{"n_layer": 11, "d_model": 320, "n_head": 5, "n_kv_head": 5, "head_dim": 64, "d_mlp": 640, "vocab_size": 8192, "activation": "relu", "norm": "rmsnorm", "norm_place": "pre", "norm_eps": 1e-05, "positions": "rope", "rope_base": 10000.0, "rope_fraction": 1.0, "qk_norm": false, "attn_scale": 0.125, "bias": "none", "tie_embeddings": false, "parallel_block": false, "init": "uniform", "init_std_qkv": 0.0273, "init_std_o": 0.0339, "init_std_up": 0.0391, "init_std_down": 0.0391, "optimizer": "soap_variant", "lr": 0.00927, "lr_mult_qkv": 0.5, "lr_head": 0.00462, "grad_clip": 1.0, "warmup_steps": 200, "schedule": "wsd", "decay_fraction": 1.0, "decay_shape": "pow", "final_lr_fraction": 0.05, "batch_tokens": 65536, "seq_len": 1024, "doc_mask": true, "train_tokens": 293100000, "steps": 4473, "dataset": "wikipedia_en"}
Each number is 128 + 24 x the weight over its row's rms, rounded and kept within 0 to 255. Layers, rows and columns count from 0. Numbers have three digits each. The size before them is the row's rms in percent of the matrix's.

# layer 8 MLP down (transposed), 640x320, rms 0.0391, rows 243-292, columns 64-127
091:126174082149125139120132151161121118168126138145129114143108147125078126123169154103148091105105130143141139099124130136136149159124089117130168109127122137145109121114162176119150118133109095
104:136118155156173125070083121110172138109149116073157185139136093125156117139088128122120086151075154151101102108153097148118130134125156119128127110138129158112125101100121087130161139086160148
098:137161147190154144106087131124170107116106099120129119156161109117137123097117129167153164092166125087139135165106158148125143114074139151103150115133136179136116121098156192115103090142097131
094:141136113170136151113099121158169146160103129085087134129141083160149148129125116127178124105095164117159138111105116151142138103087125119158089109129122149175110107132155137109138158136127151
102:135124099145139122161093111130152130144155105126109155158106124121160145153163109153148166148132096167124096128138117149118121116107177096094129126110127118098116124133133101121124144129130150
104:145151123132097113193151162164104145096136122138119088100132158090114145135155143185107128141120111077135139133141137099153083132173132115148124118154100158146111115165097135165129125124141068
102:141158117140119124193111144156118149151135132100115167126141099105149146145161109160125127128125110126106080158168144129143103099131116115136142119124195117147146138131105147159132079095109147
104:123129131117183136081133152145123147132127124134132153115170123132113136130137177113097167134115157112117117124131093116133127107107128109141114109138125120139114096111115185109106157119143171
094:131163147119124139116100136132118131140090106120138082153131141105111116099154162097109138149093124090136176112070144112112121156138134141103115159108148121088121120140130104094149074173101130
090:164126135080110171116108163088091138176121158130085119077148138107120123104138115136120115144145137116138123133130127158121108126120077141183132118114116111096115134120085134167079157086151138
100:140141105140157157121147133164096104154136120067132114170144122158160139153163140127110095148132105136119108187104133158061120130083107110142107116146143096113144133150136151138152121092184134
097:135149088112134141118122110155121157140146141127150097205143143127113123146153189112126125161109136131114155090104123199150117176174113136159106129127106098130104116085124107112128110145110128
093:117130111120148136131175097160110134141112130135085128109148110118147150135113129156151103128140162122136146090115143088147149112155117119101121101136100133148122101124169135145150150127156141
104:093082116106140131151155111096081121133126099174113102149146131092153095155126123137092113137130139138144098139116162145152090131128121107111151137134129130145168147102145135126131103100132141
099:116112137142198142143120138141075132125137155115120100098141167146094110128116159145183132152104150081130139152119146142125138166149140123116154152091149104108142154090108127083114147167105058
101:112103155154105150153138090179103158119146125111182133131107132130159156123102148149155135148144168107132150105127145117127104134119124108176113124135142115133109108176114086155098160100160095
098:159164137149151157066130143136174160157101142130149111077139122152116146145137085095140126108153155148165098132118106124105169150129136147105103156121082090116113122112145115129166117129135133
096:120164118140120116108136104095138106155079164089121126144155114164100127112132131080160109153076186147133148124128175144087141125114151141122149115117118074138123155092123121138150119138143130
099:134124140139102126154118133094105118150129102123091125171143145144130097131121115142089109133111128103132080115117181094120130120170154140112173116111123157127128141161105134118151111089170164
103:106141131128116098172130115105166166125156156154120186110136146127111113128122130098101147144154112106140168083136136108104100150152181112151089102103117142144119149141084126050134113114171089
107:149101107143091140128141161124099130138140137139111155148136115131122136153132118141137162118172127099112129126085118125105118131140170123145134168144176134094113139098120142147107074130128163
116:134111147124151144097134143161148112114117108135126079147109142103097102112122145146145114122133100096094164125093108152101150131134096160140113133102136126071112135122131106136130104164122127
103:114119151126111166125108132080106163132124133166100099132114142108134150165126172154160156095164090127146148163176106150086145134144089131139138118112137146097113153117183096168117136138108135
105:150147125123137117117111127147153139153132151111088105090098121127106098151118129151170158137128140170119159131134090144139100141120112118150120110089129151092125144145179143108148150125130140
096:128078139156095112122100129096078130129148125114151099197160174106098121139109158097179108132122140098134143162119092093122113149118144122161114161122084186115122140103109107131123138137107170
104:162147168117081093178149124138149145109119143172141102141103138102094135131131162160148158092093138127088147133086072123135161135173119156130133133119126102096159126122141116178102091122145135
106:096114161180123153159120161115188108119172138160127126090158122131165071107065130098147096110122103096110107117148153136082164130109122126118132135073117113108128156107156126134150137087113180
113:133103145125112103131113132154123136132134161122128115118105150112102137152132200100152169084142158161118124150121152157135189135129100148127142128115133163110108091141156162124170075133133140
100:109108148142118179106113116118151116135147125113124111164174130138134109121135123164137106152116108104135149137125123134076135107086117153112141164128169103125130091111122103128183142147125136
102:153110105089079124136139102108107125115179112143143122103144122127151133107153147159108090155106105075164137050135143114129128131127173151121123154146156122126105162133083104093111093117113123
087:130119128129131130149153142116123123109150112186127134153176124158116171084140146105084154132149150079130098093129151128156105127073166162150111131109154129128100134124124138102131196124132123
096:150120104144108110127150099182113117095127111139093116109156123134160125084164081111117132100121128096136093150130135127126074130170128122107139118132179150128081106067131148126121120127158148
091:101109099118118143144105174156160161166151125137167114124124087146099162112111163127088151126095120134156160121168109119080122108128079154172144119157152111120094141147137119112157118139124116
085:137130160162129121148109117115155114127124140128117116132176131143129150140147116100156149138102121143158111111128092165130160113149146116110168084155108181188146114161146141132102162047136130
085:142137120057162099122139133154126136112114172110123132152135144072121142123165103099120110146122151175138114108151130098134138083167090088110131103115109126128126111135118131124176144129139135
095:136117138124110146194104128130100157150160112124088073148137143136141099122113129121190118126133126132141115133131115116104137130115140136164127114157115189123150134120139117135059103113103158
103:113138121091086151130114120129138099142142139148074127147136067159152140144084174135137136121120120134123123156089136111149108120157102121131124129123089126135118135140127122120102100092143078
103:129169134123119137112146126153093136101113120130142129130154113096178124079105083109151100116151194106125126151144125093121116162127122168155158127171156118138094127152129096117154132103082126
103:111157111155121134112092132140181132154112104113174157143118153140098144091136142138189122122133128101101105094103098117121092118152136126136122147151147134109123132156142138112142109106130122
092:092134123157118143109071161157172108128149180171114123141110103124143119096132127093118203137146113109121141148128117116121139128151147129131118171119158131157137088151126172147115100144139142
107:105139118145121102141143105119151131065144116139120088130112141145061159144135118138165107140142133138152159122098121155152121166114140102125151111148127150110165101150110117109095151101104088
104:091120128129135109110095095154174114131156162096128157101145136105157132114106108113094126084087164135141116105103125146118105112144162118115117105114137077123152165141128140156113090118061096
095:151126112110148132131153171141081156146157084159140093129119129152119165148131129121092192142136128141112129133109150137097094159131126120170103169110110176109132111113123166140104105118158135
106:136085122119162120104116092096140080133138161156154074190125105143130127160107119122091155140103088164119129134113138164132154130166118190143179085077147112120129129122129168153122148104136114
089:101143112092161138148084131124134129153135103142129092161118154148136118170110088083165151107116140151144143161107065136146135111129100124109106126108127098152115086160084166103117123147172123
100:078154167162129123140096143121190143144123117126092123159090166113153126128123145128122130151155174132207139129174151148133136156144165140166081133128174141098133125120104137129138106098141127
091:137146161124115119131127108070125138160109102178122109124134118116151101148139112139111084104165063111106099136147118170112153111141137170124119121121119130144137130166113131128115112156149131
097:121104152113090135151122166174126091070123109134106128078116138155141163119146145087077108159110127093168148105148164116145140148161131176178172100100101147115109127128124110153173137143166070
097:140171107091070125096110117152123095109120123168144111161124138131118072095112172111117094154125107129178119140131140116137148144133157149139134173095120124082097137116141101133080148167121115
112:115084127156121114144120125166133128170156120099175151115117133100078152142159112133080134111145137125149101141107114123106129144110179140119119115111128121132117156158137103154153129111088128
# layer 8 MLP up, 640x320, rms 0.0391, rows 244-293, columns 64-127
096:120120165096088118119131134126139135134151111139134113109098116140110126089130124164140138213101138081133156164134099093179128108140096138091155105137123088132139131086132081127109143096155122
093:140156128147115136127111113127145110117146146143142099134178144171103143168164129094166129089192116160085120107122153091141104131154108135160124167139096161133147143150143138159117157154137117
103:112119149095129133126150123080127116126138096130121092140126130090106112145125160086115150092127145151165162157104110104088125132169131142135142133140145118109145164157111134115122125118157092
097:121145147084140156120149105091130173125162132106103097150179144123127107170083142143167123123127091114109137115151146144091147110084158145150113143129146126119110114146116120140133157129146165
099:128135167128166118139101115088170146165098093156103140106125180123117106089129088104123116164130161165144127102173118132125125112118171107099081146126103128133109153136081117137127157116112153
099:092129079165120092110104108104148160119128135130122122152116128124118134124133134113091144136089115138124177110105139105175094118126124138112101156119064149096129141136122192153100207147141134
096:134095134160173132166111109104139106136149115163157146105123126132182115145130115180126155129129117147121091094120100110149142170130169128089131115122121177115152128150083158093141135127117156
099:140088142126152110137185124135139094126166145154120141123110124087106123147123123129127112141145108167134116128135115116142121109142158087174155070165134118166119149106109148159115173088153125
099:126154136147152139099133151131162189123141115130113109133152138122135179109117129126119162116138092141111116123175161124169122123146153128138100134120112063148139137104138129103165158145104152
101:125110124135122083130062142096144183132146135148161167046145131111106137083109167113127172145151174143150140130127115130142116123148145149135100119105088121169103123097149120145145121141113138
100:103145130116116125150105104120113126127155149140099132092123116097168166113115130115123134132118136106171132136135164100126156098160135097147130143110176167136124152085120110152135110086157168
092:167140135166142126131133156135108093115158118131167109076130117116111101113116107097127105141095090153115126161116142139124122090140124141158117163119176116126148112133126138135137109122116113
099:095198104149130143131139126142139121168121144157095141140105146175141123069140094118121128178104141078120160089113159143136115135135123166142145084120106125102106137135120125126104137105078141
098:105140149126110139149140160146176134119128099123111111171117113100105126093128117129115141145149094161131144136119108155093160141098124146156109125109082125149100084127148110177153166123108173
099:109134130132134127127134150118129118135092139161095140153157138144069115146129115129093114114140110091124142139109118142136166160128134170100110134114115121134180132084108119150160087181098124
105:083116063116175121139108104112123116087103140134093118095112182157103109136159140125134160106129095115180110097147123149124140164156113181142147108127163116149134118082118133111095106110138136
089:095133119132114125127081136121178112118133118130180091157164118134099151129117142125115079112144115149105113122123089097127128151145122122106118155120098178132124095119112082151133090096143142
102:080131105117156080173104140140143120130115117181123115087127141132174119061134165104099119077125105113147160133122132111141135123137120146116110158126136121140111140099099138149104136145154114
105:136124160163157132141125126101113125092154110159141124123104149133150137125118089115092182111089140156142124184140158121138113121069123097148139126114108124101118102127162158141151160114099141
097:111092134143141126181135097140111123128109111125118141133116187107137142129088117107104108125157125151134132064155100099130138138132121137098079120156085112186151071113160136137136137127147142
120:132131132154120126126104098124136168139109157110138140161130140137104110160108140131133124138130118128054170101139126154101164155128101150147123131120152107115136111098159120125129076143124150
099:126182135141135111143155109120160144092121111115151125155124124096136164109110121100100146107131176105121150149097115125154113116125146078085156135100063097100096104130147105136108118160123106
105:104127102139143125132156136151150130136114105144114107132114124087122145114174125132134137087135095128107169123096118138131119114135122124102153158131139114161144151128081133157150165115110130
096:106157130128149096144124153116119102114103122158122143142091123164136169174129115174157193161131154132156135128149157077096163124109130156140117150123157100150126119128154121130132118118119173
104:134088113158161103087131122128134097122085139112128116146130057124143125122127083131132137143137099160158155095135183105133100142082140106164118112089117138115159091120091112141112107120140146
108:119129135132140094110126132125149128139118163160168133127117112112140167102158118134118130167118155149134130118143106088150102095118120105121129174117119130156159125077143179124135099091120135
109:148134137139124115123105180147157104151131152165098108134098146123124113083125110142145104156106107125087157112116100086148176139096149115094071152134133133147122152116140132146092148111110094
099:126101122141133150136144139123137117123081167141156134141104153121149165120127092075119115141142148113142133104118111137170129093076115089053097157135127147120051132107143158101147153135170069
102:111141151147139117133124136179144106118126138120094093133084120147085135119122143097124115133132159135093142185094088157120136164145091129118132128122175145173155151103119101117105122143129104
094:095120101153098117122083125140111126140128138066157073116086154088170095135129104152132124129117085128157133124150115137140147125111127117115157145110145114121106127117141152177152102114105151
100:129135144156146151112137102106120141186147134112178122125119147162144139174138150144114089159128112160165151108170103154160141078097159134163083123133104118113112114162133123156181160096134097
089:123097135197159106142106067133154085112146103097121094138129204141181078164116156157157089116115128133054108129124134152134151142125119085128118096121164141082124117108113152135124106132140128
092:115085120132087129169146144185130166137122079188146138159056131143107148116080160148137118125151103123097152133132144123102100145123123138176136122123148118114115145093116096115149065154163125
085:156097140149121103136087099096113102088125121145113145130127139152202122103139127152099122124137180103096128169114129126131150144100123149105147136151121135142114145139156133136120150151146121
098:138131097166103111114112143130148148094095164129118114163146144134117120099100135124104141106128127151098138138091101124143140129103125108109153119128108120106113147145147152121094100150142166
099:143159171130147118116072092143124157135134175111148104119123151075138134132136077146142100115182074135138158099167127158172151112107161137110121099123145095144155127175176118125110166094114140
099:144135157130130184197138139129144128102141120111124134122149117137107108180139159107088116095114115140110139146172180107161124112153131160163134122117091140161145129125125102156134147171129129
120:152125163159115117101148162117156135129101083109149179116112093127157151121104120134194159134120135134177137112098120110078086134159133110116156116111122122124111146120127142147157124130107147
099:162164151142116124102149124126126141142147088086168123133163090139135126139129175153139112116115141126137088159069137118138168149139129116140154125093112131104178122108114134113116098128127146
109:122143130131159090151160133152145152179080120174128140153116164118154101117131136142116130162107148072124148142103134134113138105089126154117128148105120175140081173140151187135182148147166127
102:152155155118098119139122118106112115099117113155121112112125105148155096162120129137116090106159124140120115135135163122113162147130133123096185103179170151124139104131180106138145195110131146
098:134113159126087150111145108167153093095156121119112114133129118137149152112127130130113136150166117111109093103134098148115152111100126098134172115149154113117134140142126120102128131108086104
099:117142102136165126124081143102111131154135145186135110168114117120142142139116144124093152121112159156114170105174175100119149125146144153133148112143127185156101096117122140126120124118126088
098:144131107141107127122140156143135111092145145111151116154097110120096141097161128201101170136069169101121152120119152100166139128106121113126146131158122160120133148123161114105169144133158102
104:115108112119111146133123129112119131093122142105142129109114128124122150127141114093109108163144136131088130163130119132133114115115119115094108109125111138147124123099077125125112103109087143
096:104087112137128146155143136162113126107105139099100094151145139155109119106146095076089162114132134133141123102107107094119129115120161114141134164122124071123130108099143167131138148118167099
104:157141117146107085131164109135156168157131155128154140149099131131101124160105133144176121127134110150104104143109112181126082147123102123120173112152140121158143130160130133124148121105125144
101:141099172132164162158160156083123115094158114101095143131134096128156122148125075098141118092134139127105118099158079090127100137125074140090076141102139161099164168118099135137141134079135143
101:105126172151160144138132132106079081108103106145123120132113117134121140116107122105130081140134127131165133131154139107114134104125125117162119148115120155136102094129090165134114116117109162
093:112125132168115092147152088148157139157146115071150129172115146101147120163174091117140130176111131088094130101123118121133137141145091119151142133132164134109134082138144141107074117168088105